Part of a small language model's weights.
Training: 701M tokens, 14340 steps.
Each number is 128 + 24 x the weight over its row's rms, rounded and kept within 0 to 255. Layers, rows and columns count from 0. Numbers have three digits each. The size before them is the row's rms in percent of the matrix's.

# layer 12 MLP down (transposed), 1024x448, rms 0.0599, rows 478-549, columns 256-319
105:139140098153139128098115160085074160125152168206087127097127140113097126176166124127134025134113157140123122118114102107101121165132114122111161085102146156113077104085138123108135166135128149
102:118129109142098115129114102124166121101143134130134109129126127112081108121171137105139141119129117097157148142096101103127105126115139095125097111129145125142129174183127126137101134152138094
100:101134129120097121131192096128134150098131135172123157113135165127168107129099120091136125115140128132139116101108103120099091132083117150142185118104163157138121114100118148138137119116139135
092:147108122086128118116134110135104118130175138121152107109160148119115129125081120142128087141119143089141123108084120122114163127131124103149139146120142138158091128116119168099162136149088162
110:099088107129117133104171130122107110137098091147166106126106155138132145107180131118132122111128161135102141104155161102126102133118122143126099129156143155133084105126089096123115114139103135
102:143110191110104102133174138106144144167116157150095160135133135094142099132123107109127117147147095102129129119152119089118108145165123130151125127161098120116115140117122154154112120130112106
103:132110168125082163132098141136097130142162090101161135131112139115137102094120138105111104112134132128097189142127104149107131143156139102169106119049126125137105096152105120109115157105083122
099:092114147142140102109156148107097136154121040101130137081170114135146126123118155141153139098132127137148127130098120084095094131107139150112133171120144130118160066091147127107137104145164084
098:148126121107128115110084139129125140101123120123098162167128152123126140135126123188120124119150115124080171119170092109130113158131146109118156160118109140146143169092121152199144103099133168
092:150124115111139120127144140143133148133125130102118120121154141144152134123111130142163177114094114090114135089144134088092132136119159160178137152099100127155124119139105101144123130141098097
100:120142151099137123141165098130131102110174124100130173127143135142102128122120126152118128133119102144082144106104102119125127118178112161147132145153131151127112088118153124170125108104185089
091:151164073120105131141156155131148158125149124132114132172140156095101137169102169099127123170155150108114085156135156133154098108170128159158154113117105143143103132110140100148147110103118121
098:153098164135086130108124093136161099116092115139131086171127120134104152120120135130112187093161150096168192095111134107137099142132140118132147124139152120117126145144122124136144154125073115
101:132174144121135125101158106120153168122101157138117145098164124098154100104106116110164125145136096113112158128105104145145138099121133141156144105128097131103147151095084135151164095159123148
103:104111086168129112140138116155185099138107129097099150095134118115161108162112089099110128112178134148145095126107130124128151107099146135112129126086162097103137151160173103134142127126135131
100:150133121131138139137147143088127129123132139131140108134145103144117122142140148098125149163177118118084099141137143120099122152142115078139131132099120098119122120167132079146157145143126108
096:120140136121115112170164147221136118135099088126146159143132122164134137133102105113147113143118093122149147071093164171105145101130107087131131102149153098169105092098124157104127138075124099
099:143110129133124104081103128100118156135183141123178126116135130145189138127131142105135132119140125108150165094177080102109141119106096123118135101154109094086131130127127158090138118178082165
103:106141123076147146139122124090157139107122142097119150144117146135133120094162141118142101134125113089083131170109113133109120158103127089125151133117156143122055097179131027152138124142142152
108:093106110144147121131177118104098138142119112120187121136102167129123139147134073122166107100165153070104121169126169114162149149129178150110110078155124150126109123125125120160159147114144147
101:168111098137164135120107142117107144145085141104088102120137119141159123082092123160144131135112082161143139117121116136156132126143146126072121126091140111168123191126110113101160128137127147
097:159121150113130091138165140134143111098107128138125128136123158115145127112139163075137083130099142124126094103129143139089110081128119110157120109129124117084128135124122144138112096127149135
091:100105118141140141124122068127147147123103093132132128151141127106171125154104107092101145120135136133127161120123170113125144109111104146106135115044145134122098094135131100130138091117169125
100:156128105107137157154095075139077123117126142099117132139110120116115140098143139121160099138123148121144146152086141129092133167106102125110180110118158156121088160111121149109135121135151141
104:099128093140137105173160126124135130124117131135132120121109131115154144096129099190129115099143106100131142105142106170108170120122157100148106149125108098140167136116145131129113143119103150
124:118151142131102096096131101118115162119137142136136023110134120144134167120151124127132118183143140163100118121163151132119116131128136146123162143150129118135141076159176139168157123109123099
102:123133126146105109124104138107124133130087143096105126144135119129078131105124124096100142157093149131125108120117147139117143138113131110167158137114151143112159152111111136125132139132186123
104:150138109103162182152155146123103173132137107077129135071144102136127151138129129134152121129105131146149116136107091143131116171112096139126099141121127104124116095132144124170115125135128135
095:087122110136148112157117102117148142114104109146172138166130130097132137097116121177139151091120137124085152124124109135150117134125155116139156158148122095176170114103137097119153120108120121
096:089132144141173101111123134117121094122149096138106133103103138103105110105116134106157089147123121096095178148131129160140141132123132139114102130147153152091071138132117159153131132108118092
101:144140135142111100135135120118130131120137113122092140136135152115150101093120136116138096093145101095128125152170087118101113145123110138120152102150108120149116127132126139127085112138119111
098:124117114104159163117127159138132133107076126151143110129127126132169142134116109103135106126136098117129142133102141117163176125142125165156130099169146131106116133115135132104144094128136141
105:145128091122109145163174132125091058146119190129127112147146106103144098121150136136139108109136145137126151070129136116148118133140157131132110108116128130149141144119101108145157099122138117
112:157100114153120110129122133124136112119160132161143136113129119151160136127114137143129129125149104193112081141137094145136151128155110157130125172166106102145157128129125139157156167105133071
108:149110161118159079120129145153116149124149073121168113137098145138108128100125113141127156129131123109115162135177122151110143147118124126112112168136111128110116125124128126128134130102128147
094:140156139127099135178130160147132153121094144154118155136112115113107100118113132121147146170133146112109152092168134103110168131124125124098138135078123129091135149114093113153119129091122152
100:117131101134142118116129099147166126149110075124113121147174187111144159092124134110103145103133137092101081132143114097142136132104116111159126136133139092124121105119136108146164151119130118
094:121157186153097119163139139162150122143174117129138122113152127115105094096160090135158161114116151131146098139098107136142141140132125120157133130118124138125195150114111077151130129138127127
104:121099136119126105138117109151161165089080090113101117113113101166189158152113128107155115154137116131144139098087126118129170122121116147132126120111125159137121128144098109165083132148162174
109:123140139106113137114124123145121125107127069138127133138114146133110109104125130143114132088101120113138124119160132105127117124131099118117116111074140125130146130091142121146105127129155135
106:118134149132154135140117149189112136143146147132124143096168141133117110097143106065102106126167143127149138130135119139126125143129122138116110109143137091128120108113111129151130107141127136
099:150117137135153119113120125118118138113136095150105129135127127091165117098125138181122106156107118126142138150157140129113118153135127113135153113089122109116151164099152126149151123133145171
102:129087099104113177144118147111114103116152108112132097114126115141135134153144136147107098130140113113110118146134085142110101093132127124122171163129165116159092139070099141083128130128146154
096:130136154116179100114149129102113145127102123155084116170112141136176091105089155126119112154146132071120139111121113156125129121145109102143119109109138120098164111139142119165110165107106112
099:134150086167145124121141086133121130136115116131127121160101134087125118144133132125087099132108102142132163133136113129079126115130109091137108103144122084113131111117131111121112096141128109
103:109163097110155129127097116097128157073111143139170129148154126110140110138098087163120170131160128103107127130126138129117094124151103119145156133157104115102114159133167150132135176180114139
089:110123120112132161128136107144132152161173140140133178165137134136129138140121141123137143144137150068102118115167184110144150137154129111153125130166120109111088169117099120155141143128108142
102:122177110115154184146132138146153130165112169176121125138141160122115163115119102130132127104126094094153125103076116108149102106122147090097165168124163141167161151086125112109110156143117081
095:134137122141117137096123129141090145099145126111130118140144142130151128169157114116136159093157178123128149116195135133136116161114108099112107141130165076131132119115118099120117149145128131
098:105133087113104141075121098141171111127131096129129138128121118141169147140144136107167133126086144107119124112139146142140148111126118138114139106082170121123139118116165112140084125119135121
093:130136123121135154159089111166137133099092098124146134152119189133131130110151136118158161104144192153140150144109128156141142123169121123128138090137124132084113162077098164192110089131149109
095:128153136131153119131129038136116130118140163084084128138118135147133117130136139128096149095165129113155116093128138141145144082136150105148185119089109164153118131131107172153094132144160129
096:119112157136127109139136162126079146139111135096088127103138097157111147087127124096112114126166147143120134163141113123113099127129108141159112149097147109142117152179130106106135122148147110
104:156157103084119107154181138122125106138117106127124121124141138129116105096121119127160129056150114105102159149113119171163160175095153118094097147127132128094110123139084133102152119165150152
108:124156144099161145110136165147142139095127127104112136150128141156110115133123142116123146135116136101116135101148111127125111141137107142144185132080117123107178131130134154127153134111132168
091:134136098150132150128160136108133159105150146142112152160095115126122107108115138122107106108173145111106108116086130116124110098091118110127168144096090103098109155124104156146125151125119149
095:093133085122104128129144139164110120140063101142120148153142114114136102148153138179127115146102131148158145121148131089106128113082104146122156103117154221140178119115151125126182109090144146
096:122119137150105140134145103182112108107139136124139088117112124149151110133100112139105147142131153151142128124162085131151159131151137159096128143184101097063161120166116167151142115151085149
092:092126122091122119096151112121133100112136068132130127132083147132105133087145135126146037095167127116102181078128130117163141120119126145135080149144138152138143126123127139135121161104075121
104:130143128143134124103140175164106117129166163113099121117142095135139156103118124109077142127110142130147124123142114150134151119122142133118100127156131123185138161115110132121122105092145100
097:166123147132134124132126112104125116158104133113137149146145114127140121129141162096131139144112107168095100122107133155116137139102142120107134096109136128144121119124118109121130130128133112
100:144151111189085132158140153102113138169079163116142139138103088158089122108140129137106109121112114118165116124153099125102144140072171108074138120148129114124147152156139127117154166105115139
104:138176086148119139091125114111137083174103129128179146130133125092112129175126185112122150150100135110118115128130129140086160159147114146159102149120152160151134109129118096160154144135072104
105:119138166154145120178162087109118106100121132134133131136163101103126147161079101097153119128101136149129138151147112153138150138139158105137161130137128082098147121101126138124161146107108131
101:133153160096115152103105117149158124155142143112115106129160098112091139155136099138123167120105128116137131162120114108143133155154158089111131157111146143137113119138094126104084118155113121
097:123146112101120140152140131133147087132145127128115121128148117114150132111108162115130139103099110109128134154098103152157178101120149115089131140110064144082105096127154131137187103104152162
104:151166118115120121133109140096146151081113124104153118119110119116115098178129116157114117135159108134129115134133170114121089118125117123109139101135144064129149114140130171141119110112132100
102:089104133110108110086095056189173089118110137116102115146168158115143141133099117122148137093160139147150118110123149109152104106147131155103158121094099167133136138144118117142161142149158168
097:168157158112118159173141103082133125069115103133138157145106143105126109145151103145163098128162128090107130117153134125125098085163111123131134132131157147116146109114128158163099120118126114
102:120064125120147105115174145104160088111126117138155133127135156163137114157112107089172081138136120123083181132128118118113164122152160172143078157135148134131169126167167129106131134136126184
105:112120132119138166165127080141182134157185150144106108094124121125121137123128147138110092141150169110141106105136139099123136120149127132104158123125072122124126155112133146148113127121134108
099:119128107122145154135147095110141125124158101138120121112123133143141123082132099121133193170128120156113133194117129119104151142114155107161123132172103149152085106076156145124139133103107085
# layer 12 MLP gate, 1024x448, rms 0.0559, rows 479-549, columns 256-319
098:130137118095165079128111128106101131155093092151153134118086144113150111138061133102170131153135140149168124132155153145113168160160174099170155131138114089085139129122100161103147102118093129
098:126131122109155164138133078118146146093140168105131137130169117114133129155106133159100125129134170184157145125119121115132135107150122144122110149113183142078141129082121098102146088115096130
089:150196130111162135109081132091138137114097151156177150127135145133159143135130124152110143146159136075158102083127090121152084125146087123133144146145095119071155153101144108150153113119120156
110:167112141145169133127123116096078081164124144137118149118143098140134118144155116121164136138144137140111121125066152103125162133152099134116083174122097122144106137112115134091143133124094111
105:126162126106126121123134154111142092142105128124165099100098132109118136099159100144105163093138077096084161174122122116136153119122137158115118160135131157137092154148121120139127140150125121
103:135126082111145119111131146123095118116087130110117084102152147128139086168122140130135117148136118147127112090111143123152151126121122147121108140144108113133156141087152175125154134167119082
102:125147109130088113160176123138136116166124152122107136166135096154161107115124104117115144159098139084143130139115157143113142116158146139151119127092168188127122177168142136143127107102111086
096:139133136174111124121115131115158114142138159164160116134124093107114138174167156144156136131089131123136153143094113145141108111142084120126133159155123114088163133149115122108162162133135113
093:135145126133179124156132118129091118139119120098088155130134129160133139105125117171164163154086153092065128116122098096117120168063143147130134133131090142158120165146133130151112106106155127
089:173140119174142181141086129092117135151072117154146098115187120128129088124107143162152116149137131129057160135145154164133145115135165107134119135131134139126078117138162141144149148158123128
092:100110156112166150123121090127120144106111105129161166142127103160166147169174149149157157129120123154118130156113099152108139142120134142096141135097118097155125116106123127140153160146123123
104:154145164121137170110158127092158158133069151096159080144144115147151168089126099162135155121131153113117107134131124126126147096128127145148143132111123116119103163134116123161154157104093133
104:123089120128119145162085086156157089145111160121118103150115114122106122162112111105123140127159153101132119121161110082133156103139138126081139148099123146158134146139128130151134100107129090
102:128099125170154100158087148132047144162165099104117116134136109114106139133095147140102098132138094135130130146159139129132162137153123170102158106145120133091109159159101126135091114103137073
097:138151119156094140131083152140105136127120138118103092131146150137160136137121114157075102136074143122159143118116100144170147158148130144176116150127089152135113121080128187118133136152086107
092:119076121096154139140116142080140164173130107139115139090109071153130153129098101147157160148153104144150141164149132115172125097171172134106131140099113102139127135127103165122095152153110148
097:157117153135090115120098117142123117125093090144090171128131138114149107121119133095130150138119112140142130101139134143139157111171114135126163094108115169121126168130113129091101126107102113
103:139118156120117125119138144174114119115119124142144114106129121085108132128125108100134156139120145115175108113133153105102108126136130116158155108249104095132161147080136201100110108117108112
114:109122151158117117145093111069109111149131164114129126146114130147175156117152159150078126172146141073105161143092114116121135084130133091078161115117145122141113095142149128104184154127109138
105:113146136119088131120154142125101134146178148127145127161130140178117067156159099126087128128139135133132131139099179082139162080100144137145132106095127128128092149136162117113152094160127117
097:098140086139096184132105155135147127124112118180173129099128081121123163171159111184113142134149059125119170129107121109098106102155073108115130135137148156128094141160121124119123131099143110
096:125132146129127151129119121128158147163111175175147104104140113167131115126103074141139102126133101103108156123108130171143151157108125187131130138129116090133102143109133117126125103108151123
097:143123143135137163161110143099112131121099115125114126132114125109141155153139136144122137160129133120136169123138165070122150123147086151091124055128134137122118165155063164093156097152156081
100:119110095131140117151173152123145136134107101120075102157152108096113115151176128120141109144156103119140142126133122108143165102149180131127159101128147110133126169104104131145109110142141091
122:122108174134159118150122097133116177117109100127116125102148096097134129158116109140137176140121122110123150149139140152175143143165115142113117129066129133096105159124118146117128112134163131
107:142093154123152110102172124119134130099148083163191122113136127139084109148083113132121107064143106157146110155145142126160128121115111177077097120103138088104104142125137092079119082119074129
099:117133105157103123123120136134120133174127138129148135130125157093120130123177094105133133106136131144135147194116152140151129108148128145095127122097172190164114136162116129114125175103125110
096:101120112121122167113068152122150109123075113123142142162106120123116129113099106134136113105147160136126129122102130134155150138148131117160139144138092101127162137094141119119114119127121128
095:118142143099144103150159097080108109132166118122130126134124138109155082126145152133158112131146119124105149126134140160118127110120127131122140091075145147114100122122123132114145095127184119
101:086123067155149121170123153131144171123127130153135087085104120143115163121108116128143123082156115090122120133136120104113153107139133110084143143093139139091111106139092129132124111087115159
092:135108099143119120131119109097148131140165126156126089143149090106089096131109138143154109133134112115087132183137105117162120101141112111134096149132112165108111125079143149104130132131146107
106:152119143158121072111154128087128133138160113163145084117133083189158127106123123137112121113123120118122166170099146105113124116131122107119138147091154134110085112109085116132108105153108115
114:116069092091136092132113108105130145096130118107115152114143120116109116154107133148149149170208151149112131113147122157137106167129120159145121142127118098132128145167128108088203136126117124
107:090143104189141128129185093135113162163138092103141158102121068149166095166104126151131131142147142149147140115144143161117116064126131130100129123122113123132109114164160143113140152149106139
091:126107184129086107162111135130127159140112166142139106110100095151166077119128158139134189178116118100112102128174112148138110126144096155150124164147120151118099171150118142123159109090132163
101:115127114083121093160102098125109148143177122152172071173095126155117166118132110145125158148108121135100186161130125142170134097099107156125166156126118134158112159142119099118130164151137114
092:134073098098188123109099107122130137136089143140138103135153101107183135119108104113132116130152111132069116160159116075142092097145117157155114139056123102076109084108150136105098160188101141
102:175097130108092128125084155159126098128129118135124116158146114112177128160147138146124144091102137113090121119126090108156157137123148104096127148121143063116137141142124112098107155112151130
162:114116107176140070151088104107105121138145169121126097126136113151158136138140082151170110157193150144156163144081128155164150097148155112141113113129083141147086132154139134111122103125104125
105:140091145087105159155086104131119148090116139132120124115115138155136169123105087092107138143151122121125100117122109151105144114128132149141121163082129129117140105177140137154136146110142127
100:126148081160121123125102097177164168139099121106125147139124121135138102167118112100157133116120092116111120085135149158127175123100094129121100142142168143137111073154091144125123130117120124
100:116121143068138105119092070091148096146135095106136105146108121143152135150085093123134130098105104120154162129155161095108178132158144151175128149155152147133075166154108113123117097093123090
095:120095133137143099114124134132146165119095087148090119149171142128125125148128184135098104141126102141156116146142106180109098116074143125124133130123111108103092126165134121160131125108098114
103:154139108131147123131148114122104127154111129138146117144149098131129123135104110129107186150166154112136112116091146154126132137159145135134155144061178135119137165092107121140113150131126105
099:155130162113092113101137116137149104153112132113116140102129113160155128153127159085141099178162126125146121140111142142137123126151183139138167160099127158155106142118093180124151111105120150
096:151117109123164122104115122088128161120102153149112135074104115089082140073116155067087128100165107169147107104165126138101099150103122117124139139154091125159128128064129131107126149136160154
107:119110062147121121174109089134105113147152111098158147123143084155160171154155097128128140155114136119127114141102125098124125108145107103082167191097165077130152180108120110097128147117130118
095:125100102116131174137118094104106157163146154156131151159167102144140125142150107121106096150166107088127110134093096122072088114096095110145129104102138108097089119163119125100165152123121106
095:118042161127134090110125099156169113132145114156110100125160147163143071122139147151135135144187102129129123120147163122125140115154158153144096148085153116143143151093125176155091188139158127
085:149112124150136147141095131114087109109166153126104121125145099127142138121108147130137146149133124131129133112162154128105111183160105143144182173099129125138145155157121172132127169103128136
097:136133121105127116165134105122101119129142154122116145127132133117138085135102123178073162130111154125141143174092163167178127120121143149170132151100155134109110161162162128105111121110187110
098:187129142146139141131178131168156125148097181140143139089130127157111109142122135102104166121101154094184154101138135141122099159159128149160152136080167051134137117179125145101090145128115127
107:152137083158086049121141103116116108133125113155127130106114137121173105130136123094146097160169109129110134120109172117092102110115177129189134164100103118117112109139089154086094140165141110
104:103071106136157146144079088102128125134132148135117121108136143149135126137146132127139093141156107194099132135056150110165167106124137144142125147138135136149063124151122144085140107106078109
090:110120139132091146150118095107125107196084167160135115149175103098142131100129112109139171180077126145118130152148127168107133148144112113155090130136177113106111165159157124087157085126112110
093:150116118117153131125125112094096151163126114155055086159124128158137146114072142132149132153178143099148120128112178128104122116191153061148161147119141122085096131097087142132132148093156145
093:141088140097083125147129128162092158117144127146112115112106177173115100107125109118076112091117174131120171117180162133112154114117168159154139165090142106119111122153115188127144123155084123
093:145084107114160173141124116105141163120089126145128100132141133115098120170117157106182168136147134090096083102169133145126093145095084169159137072110098143105148148153121144145163117155108154
103:162123100089108086149131141110136124145111148085140091161130135108177155093117098133109174117098142122121119088107144170087080154123135098117154137096163143123144135118120113127088134154170085
097:126080114096143107120082143129105104106145130091126122155137116153148133144153116089118167131118087132117114142127175103149130129142146088144129105109132125147131174153156107064124125118137116
101:152082178109116097062091131100138116137140091098101095127128126144160143154104114129137137167167164128156183132144118136117152119143141145126136142113116094083158125131126145077134150100100094
101:175137141123132154134139142091067159132150109128098091113113106170128126124136111107157115202130135162140104143108119135154119136162141132087169131094128153090135127141100168112150158145136097
110:140143072133156126084082121158113120159122106151110131108108139132139104128148128126087164112155135114169117144145148120100134127095123134130108127138160149112119134118113129158116142152130103
100:116114139106177115147110145137150136136114111145194107097162113138114176093118119144177144139151109101092087158119161147111127148158142102147110141126186157110112091121127093079077121193149103
101:083111138145149150166145132153111144182107155168102106178174086148128147150103146145108123188123122145157134150118129165097143121170074111154152135093161116197131133115115161114108127124136111
104:115121144141107167175088111146128171186124115139125141121181140152143082095119112154143121143148132097137159146143151149151167122108109120104165154109080164158116142129134128109111119158158085
105:173096120125119105133130125095192123137152095119127094081136127091140132158160122160107118186130122108123158176121151135126156116145108148111123089124163119131155138187122123069155145133090164
089:118092102100140128095128117128113106151096097131123109163150099153105155151120122127111159133126126107106146180088143086127175105147129117171119162093113136081160089114134119088166120119109125
100:121101132131114162143142086110119145145146108123183128118139044144129114146104137170141146126137047144134151155117167145118127124129145178141126147120129126112099102134098126163106141141121170
105:156095134158156136165126101115160153155106100081162112108106140124176110155140098145207168138148123134126091124105149117125155124111141174125116119121162137118125132129138169139122097144139140
104:107104126133124123171135112119163114160125175130174089116156150155137143111156074088127156122101141120118091127160094098141115107112121114133136170128141159110114139134112121152117165123143098
# layer 12 MLP up, 1024x448, rms 0.0622, rows 479-549, columns 256-319
101:152129151101138124131119065124183114105106195139100146135157103129123129144149149134105088074100151096129141143126122116087117094131114140112132126137130162121126184096130091109150125125143166
097:107141147175178158124137083102136190147212119132087146101081160118103126094094118078120105105111151121135157125089133094065110136104166126127129128150083129152091142125082116096135118151151093
090:152082143140146123127150134181093121142172130113119120091119124115103116130098153154100130128108145133122123149118114133121117144083155116163128147134118109188107136137070125147146169129118127
109:126142126151127165128162108135111091132098123137181123097175163144118134151127150140140090107147100139147144095134143146127131123159124164154106109110132133138144142145114124111090186116139162
102:127130157151141088164093117131071109149144123073128084110114136130136133153109152107135141141133146173116099119110145112172099124110122116064106118134147102091132093110132078120171149153128136
103:139103126140123125097106118100123155156169146111145118145131123164159129127103151112144112099129123104152123131137100112134132115137113135108157145077103146148095125125109130110104157093175200
097:102095128099120129166113123164105093115122137139132088143097160130100164109172108074134145139147168108126140126169135137160160141111114126154084141133130129110100142137086113122145144115098131
095:154132144087116136130146145123134129120122146114115189163127110135115118121089074105110119108141088154141134115146110098139126140169161157133133126143161128157129132144101102148101064123111130
092:106168146126120117130126156150105109122131108175124100119126148085148094115135115120109110126098150147153104153098130152161118111123147130132117111149118132115171164117143148145121134132150146
097:103154154111113127123157152085104163151101133125126152097129126150127130115157154107161114173129130127120136106158119155139112160135123111137120098163141159134107104158129097192175125124129081
088:138135108103096138078142122113095075158127102133119158091076136168099111114142158116162132139111164129149136118101165128125148159112112114138142082142132180144123113188140096103127099087089129
095:114145121122180069128121163133149166096132111138117153108126143126100078148090161079156081137095114135122086176160141126075103148119138116133170090191102088153112147108128159157158109093141144
099:150117144143093139130140101169120128138126115154137104158134116125138135121102122113075121115081122148101140162094143103105119117173138144172107129137149108133169131105146096126177140166135162
102:086161134090112128081173091109165137128088153133152105115103145078167164135139136187151173151102119111133102121150084140114120110127139143164108139151160101141195138141137117134122139148103150
102:129126121144115106119127124137156117119149088115138078111174153155121152104118133145111131133158122097155146095124106141143153117135119124148146131133124105114104136116145193167103130143143132
094:137128045112095146144114173135152140111145131080159145124108072163136147110109079156100147160154080099116137126121122113135143146133154082119129107141097132153124129093112126154170180137146154
096:138140082095099155190148131153118113107156108107123127151119146144144156121123139120110162145078134112107168151114131155136117118117177105133163101132150132121127090161133110175121116097090136
104:158115117161112112147117106152102125147116109144123099114144107149125100158099137145093116116115155144152134108120116146140142093172112174120148152170102112131161129121134255119112118148096104
111:148124122112090074149087160127097157144125173125100113126119123153136115118127108114152162147117146135128130079146097126100138121151068170180122152132125147122150133151168146129139116123131158
100:095127148139120135116163175163136151087131113115131108100119096166153136148150125094093133110133142161140111153098120113118105123113159145112192148106138105136106143154133160090113140104089136
095:130076123115101175124123157154156142147123108193161112165109090120133129113090090131179136134116130114105117161150157123122122120116103088120079103125139113145127185121103108140145131132111191
102:115108146118124107115076151111116121124146137135084128108105177128144139101123162181133160144100142138149089077194107137114096159158162142118141132143127113146148149159127129145134105148145098
097:133072146138134138136113137123118100159117120153079108064138159126151149135111113097120095121153132116164115113157166153129142147142118165072112113125161141131119122093101111126096104136117089
104:108102118150146115162164143123150077122100178169116110098133100127177150118128135146136164158138123114132143104150138163131111142134126118143146160116115093146088112132111127118120111122123151
119:114152102129115173144085121094143108110151136117113134133107125148151142133137155083175095121122138079164130070103145097127183085094127117115114144135108119152088117101142125177086132113121069
101:116135134123129189126148158141089135130161133139156107158122138134147143148117107195102104099126146147090172118144107127097103110126111129130118113143146142141107098163103135098154095137129111
101:178107117081137112156105149135143094175153128172081143144148157145114136121097174168136102099145117153136159129093133082109130173166137143102113111120091123159150149109126112135132132109140131
094:111129152124085124105115172105104102154183094136124125121144122096122161118155121160121111127133127116136120149127116141138195097149181099148128120124133173130139145118138156135115120138122135
093:102115100106108093165096156146107104122144142135141073111148092136125150138129095151146170134109178118092099133124111133140145153140143128115091147143144147137150144088163133155136123131140120
097:127137161152142136101124153144174117123109137153162108114137081135142112128120046105121153180107089128102101121119108170131169137119188145149140141125134148074213093108096133182139111111117145
104:108127123114129107151161105128134157151130134138156080167181118138127119106096162092121133163123085090117135172092146140149142104134153131111130119129138133112105128090183151139100145106121090
104:127107107144197157152135119137136199125082138157126117082146082109128121101110155111132152138152145094109124142103155134174103139109129153077154141141113111145108128098109119145134148148128120
117:104100125111148107182122177143140138148107142167084140128093161129160131099130129146156174155153132140113149151115160090099102125126106152108170072115143139136118117130147112101132131107142122
108:179101136152117142110160113111157131146141144166149094168157111095111120129146142129114147155159138094118122096126128158108135147141156117163167145117124102136153102099076160136141138168098146
093:140123128158171146099171151157139134117132133095122141144152135125158114142183140115144154074130122123103135140114126081119094120088121109152112105129110139116140118122155151125122127142151159
097:155152138120129152161140099146103126178086157103120102173104123105119110114151108108139098151138125135160154137114140182130080089153123113131110143139103174149123150102138145104154065101114118
091:152079123115154142104156107144095131113123120100142103129161147116162134095147096129117142132145129160127109096154107104125095122144115121141110136114154121134134103142141097142147163171163138
103:132132126113106156125123149099151097126143114126110116109098096153170130140145130154153094093105130099096157124115126143172095150116120158111069128130157121124092100124170101116131119114137105
164:110122119162160120136130084119095157153116180130154114125098097128141144157115116132142128176151125152107140153099117157146141131118145148145107153155132140117084116164121128114158111152091127
107:148095115111147072131079090100190090111094119100178072112115130084118174128132131078096128175101156140111096122131144119158161117126142160138194128129129140091133087154092148112159165168077167
093:130147138110165113136121093145108139144173125130163117114134111142124144136156142164111138102124123133165140119079130098145115104107155111145125142142093145149166150162147103079182157125118093
099:115134106116131140138148170171153127131140112121100144125109118081151124075200124128112122148169175108117151159126108121122122146096116127156127148123098161103078133146143124143137152142152098
095:107112122105143134163145109104144138141147138127130122097121109124136142098105125124143124117134131104092116151120123082127169127136153135142133135115115086128122083076105100140132135150143127
097:087141170129044092141108125109121139099163135113151133121157144158151119142121113132114154131159142118141147117161120122146112146129124135093147172079149139151122163142109135155133139124115118
107:110103095126143148130126117153113096103180113146120120131156149124129079136135092157104114081148111126137147110116155123124143128120078131105105138081132126165108147155146133154097168134163124
088:142182134150122095113144158125132108122122115118131118113123125131110145104112121149103106165120150110137133123109096145135138102109122121108129127137118127153174091115123127128150103129153132
105:126133122130107091121165160146136137107133159143149122116126139102087130139132155108123109112161084096166129130147090138120148135098151146129101109148147092122134127117140122082113132135148121
092:122144136079126143151143134155119129118114120156143099095074105138171129105128142114133104144076115172142119151128094105123109104140125147123132116130107203130110095128104092091152125105132133
105:100090122097136134100135127114157095140124127185134115113097149149165103178096148136102152103121123151110104111152171111104153124134166157141100135083148102128128163136118148144119160134135109
091:127136128152122127118117108171150111184135103138139160103118129113166154113118086107178125107135123154155116107113131143126138100130157153103078118074145138141106125136144147138128113151100098
093:138087142111138145078092173119170125131140096137117103105111100103115111112087107130145073136152121150136137144129097142119113153140147135112138138078167119108183135109071120097155127149101148
102:109113127134121077118107113103110135098148119102144101164117130125169115113113091165132099107135142154131105141097136107176173086118134130119110109185135187139137149099143110157161113108120124
103:121132146128171147137100116138096174156140144140157119151089141131135157096127130126104107131125152188160159104154076139101137167169105132133112114114145123155116160080115117114112145154122143
114:098176123127165128125118132099130143154125174142129112116121106095175140125171121131134130148126133148176148143115158105128174160132124119140125124142121129136105142106147116097125137108148125
095:143117123172140100146140170161161121120152096158140127122116132145140106126128123114152120120122116167131149150134154151098168105130171113100125116105163140157093086128126108111094103149106086
091:132108133128111169164093122139147137146156127111107112116142134165136141128115135140129124133120141099113150171080113158160127123091131124110137138102172141136085120145117111094110176137130104
097:119183144140141112129147128100144142104100147155125114101098131151158108117122126124144121119158068125091087116113078131133060160107091139126119120146158136158137136094158084123103087112150130
087:126113143116148137169139157114158104173109127128103115170133121154183161163151156126140166158111122153101130124121152126101168123123119122117177111132139142173098130121109118098115167101135125
102:122155124151155130114133096102133082146141133166154098126143103111137137135113173096134143145174136121129129149146126148188155134134124187131074133086108121102140124117096121134132127107103134
097:085113148105133181164158154125109126113109142153141127177163085152150171160086154164113113148183150101145100137132117126080139137111158134139127153143130134146140103058106140170105119126174132
098:155121117144169101194125089157095105119175127137138170133125132111126161129108147087148109133116140117074116082135107101122156154151133115138096139123174094163126123118121149140124108136168166
111:151137063146147122100112117152145122166112142097135153120160144096138097123106144140145147091116128123142101111161126131136166100143136126188128121133126072160116111123148149162142130117101169
103:164133092127106134132108071125126129144147112115150102112130119145131110148152110132069100117171127085146148109129125121125115110104107157114135165108136175133151148109151124125098155142170106
100:131125134144081134147093113142114142152147129164081114153165146137154150105146115154140134101110114142129108136105127130120119104091111116133163113128147126101110112168162123101076117142115119
100:088133090074129126147138142137108146196148133103122120149168066141103146122098110162116103143119141092142111114143156105129165120139121111132167066123129143166087133118110137127163150095113103
105:124119146103111130131115161149137115100137130111164144128129102112141138147116117137161100104139109098156113160126110174119128102167147129103095148084142119120161125106139128135164172122124119
104:156084142124132127099153092178085157133121104102109118128149122161091099141135144109117096114156125155166063089164137139159125134144135125132125154125134113138143129114112165120114164106143125
097:157098138108138111145110113100157112121178081156134128110121161130118089083118110145138090127140135141146105108160151174128123120134113174094126117094136125113096146149119164154072094138147103
100:155125166130127123137147119080158152169121149139128123138157135120170109114112120109130101158163069091147079136181146081124112116107144140141140090127134082127145116141152086132122148116097124
110:150079116151137117183119089125145135152126127141117113122083189114116106119150115150150149130127136131095125124092134133091138102109093163141118113133145159139095124137157121143158109148183157
098:162133170153106111157156098147103122143095151150131084111144135125137140125084124120128123133113151150135126134139121154124165174145135121124099108123114115082150131147107122129116113165124140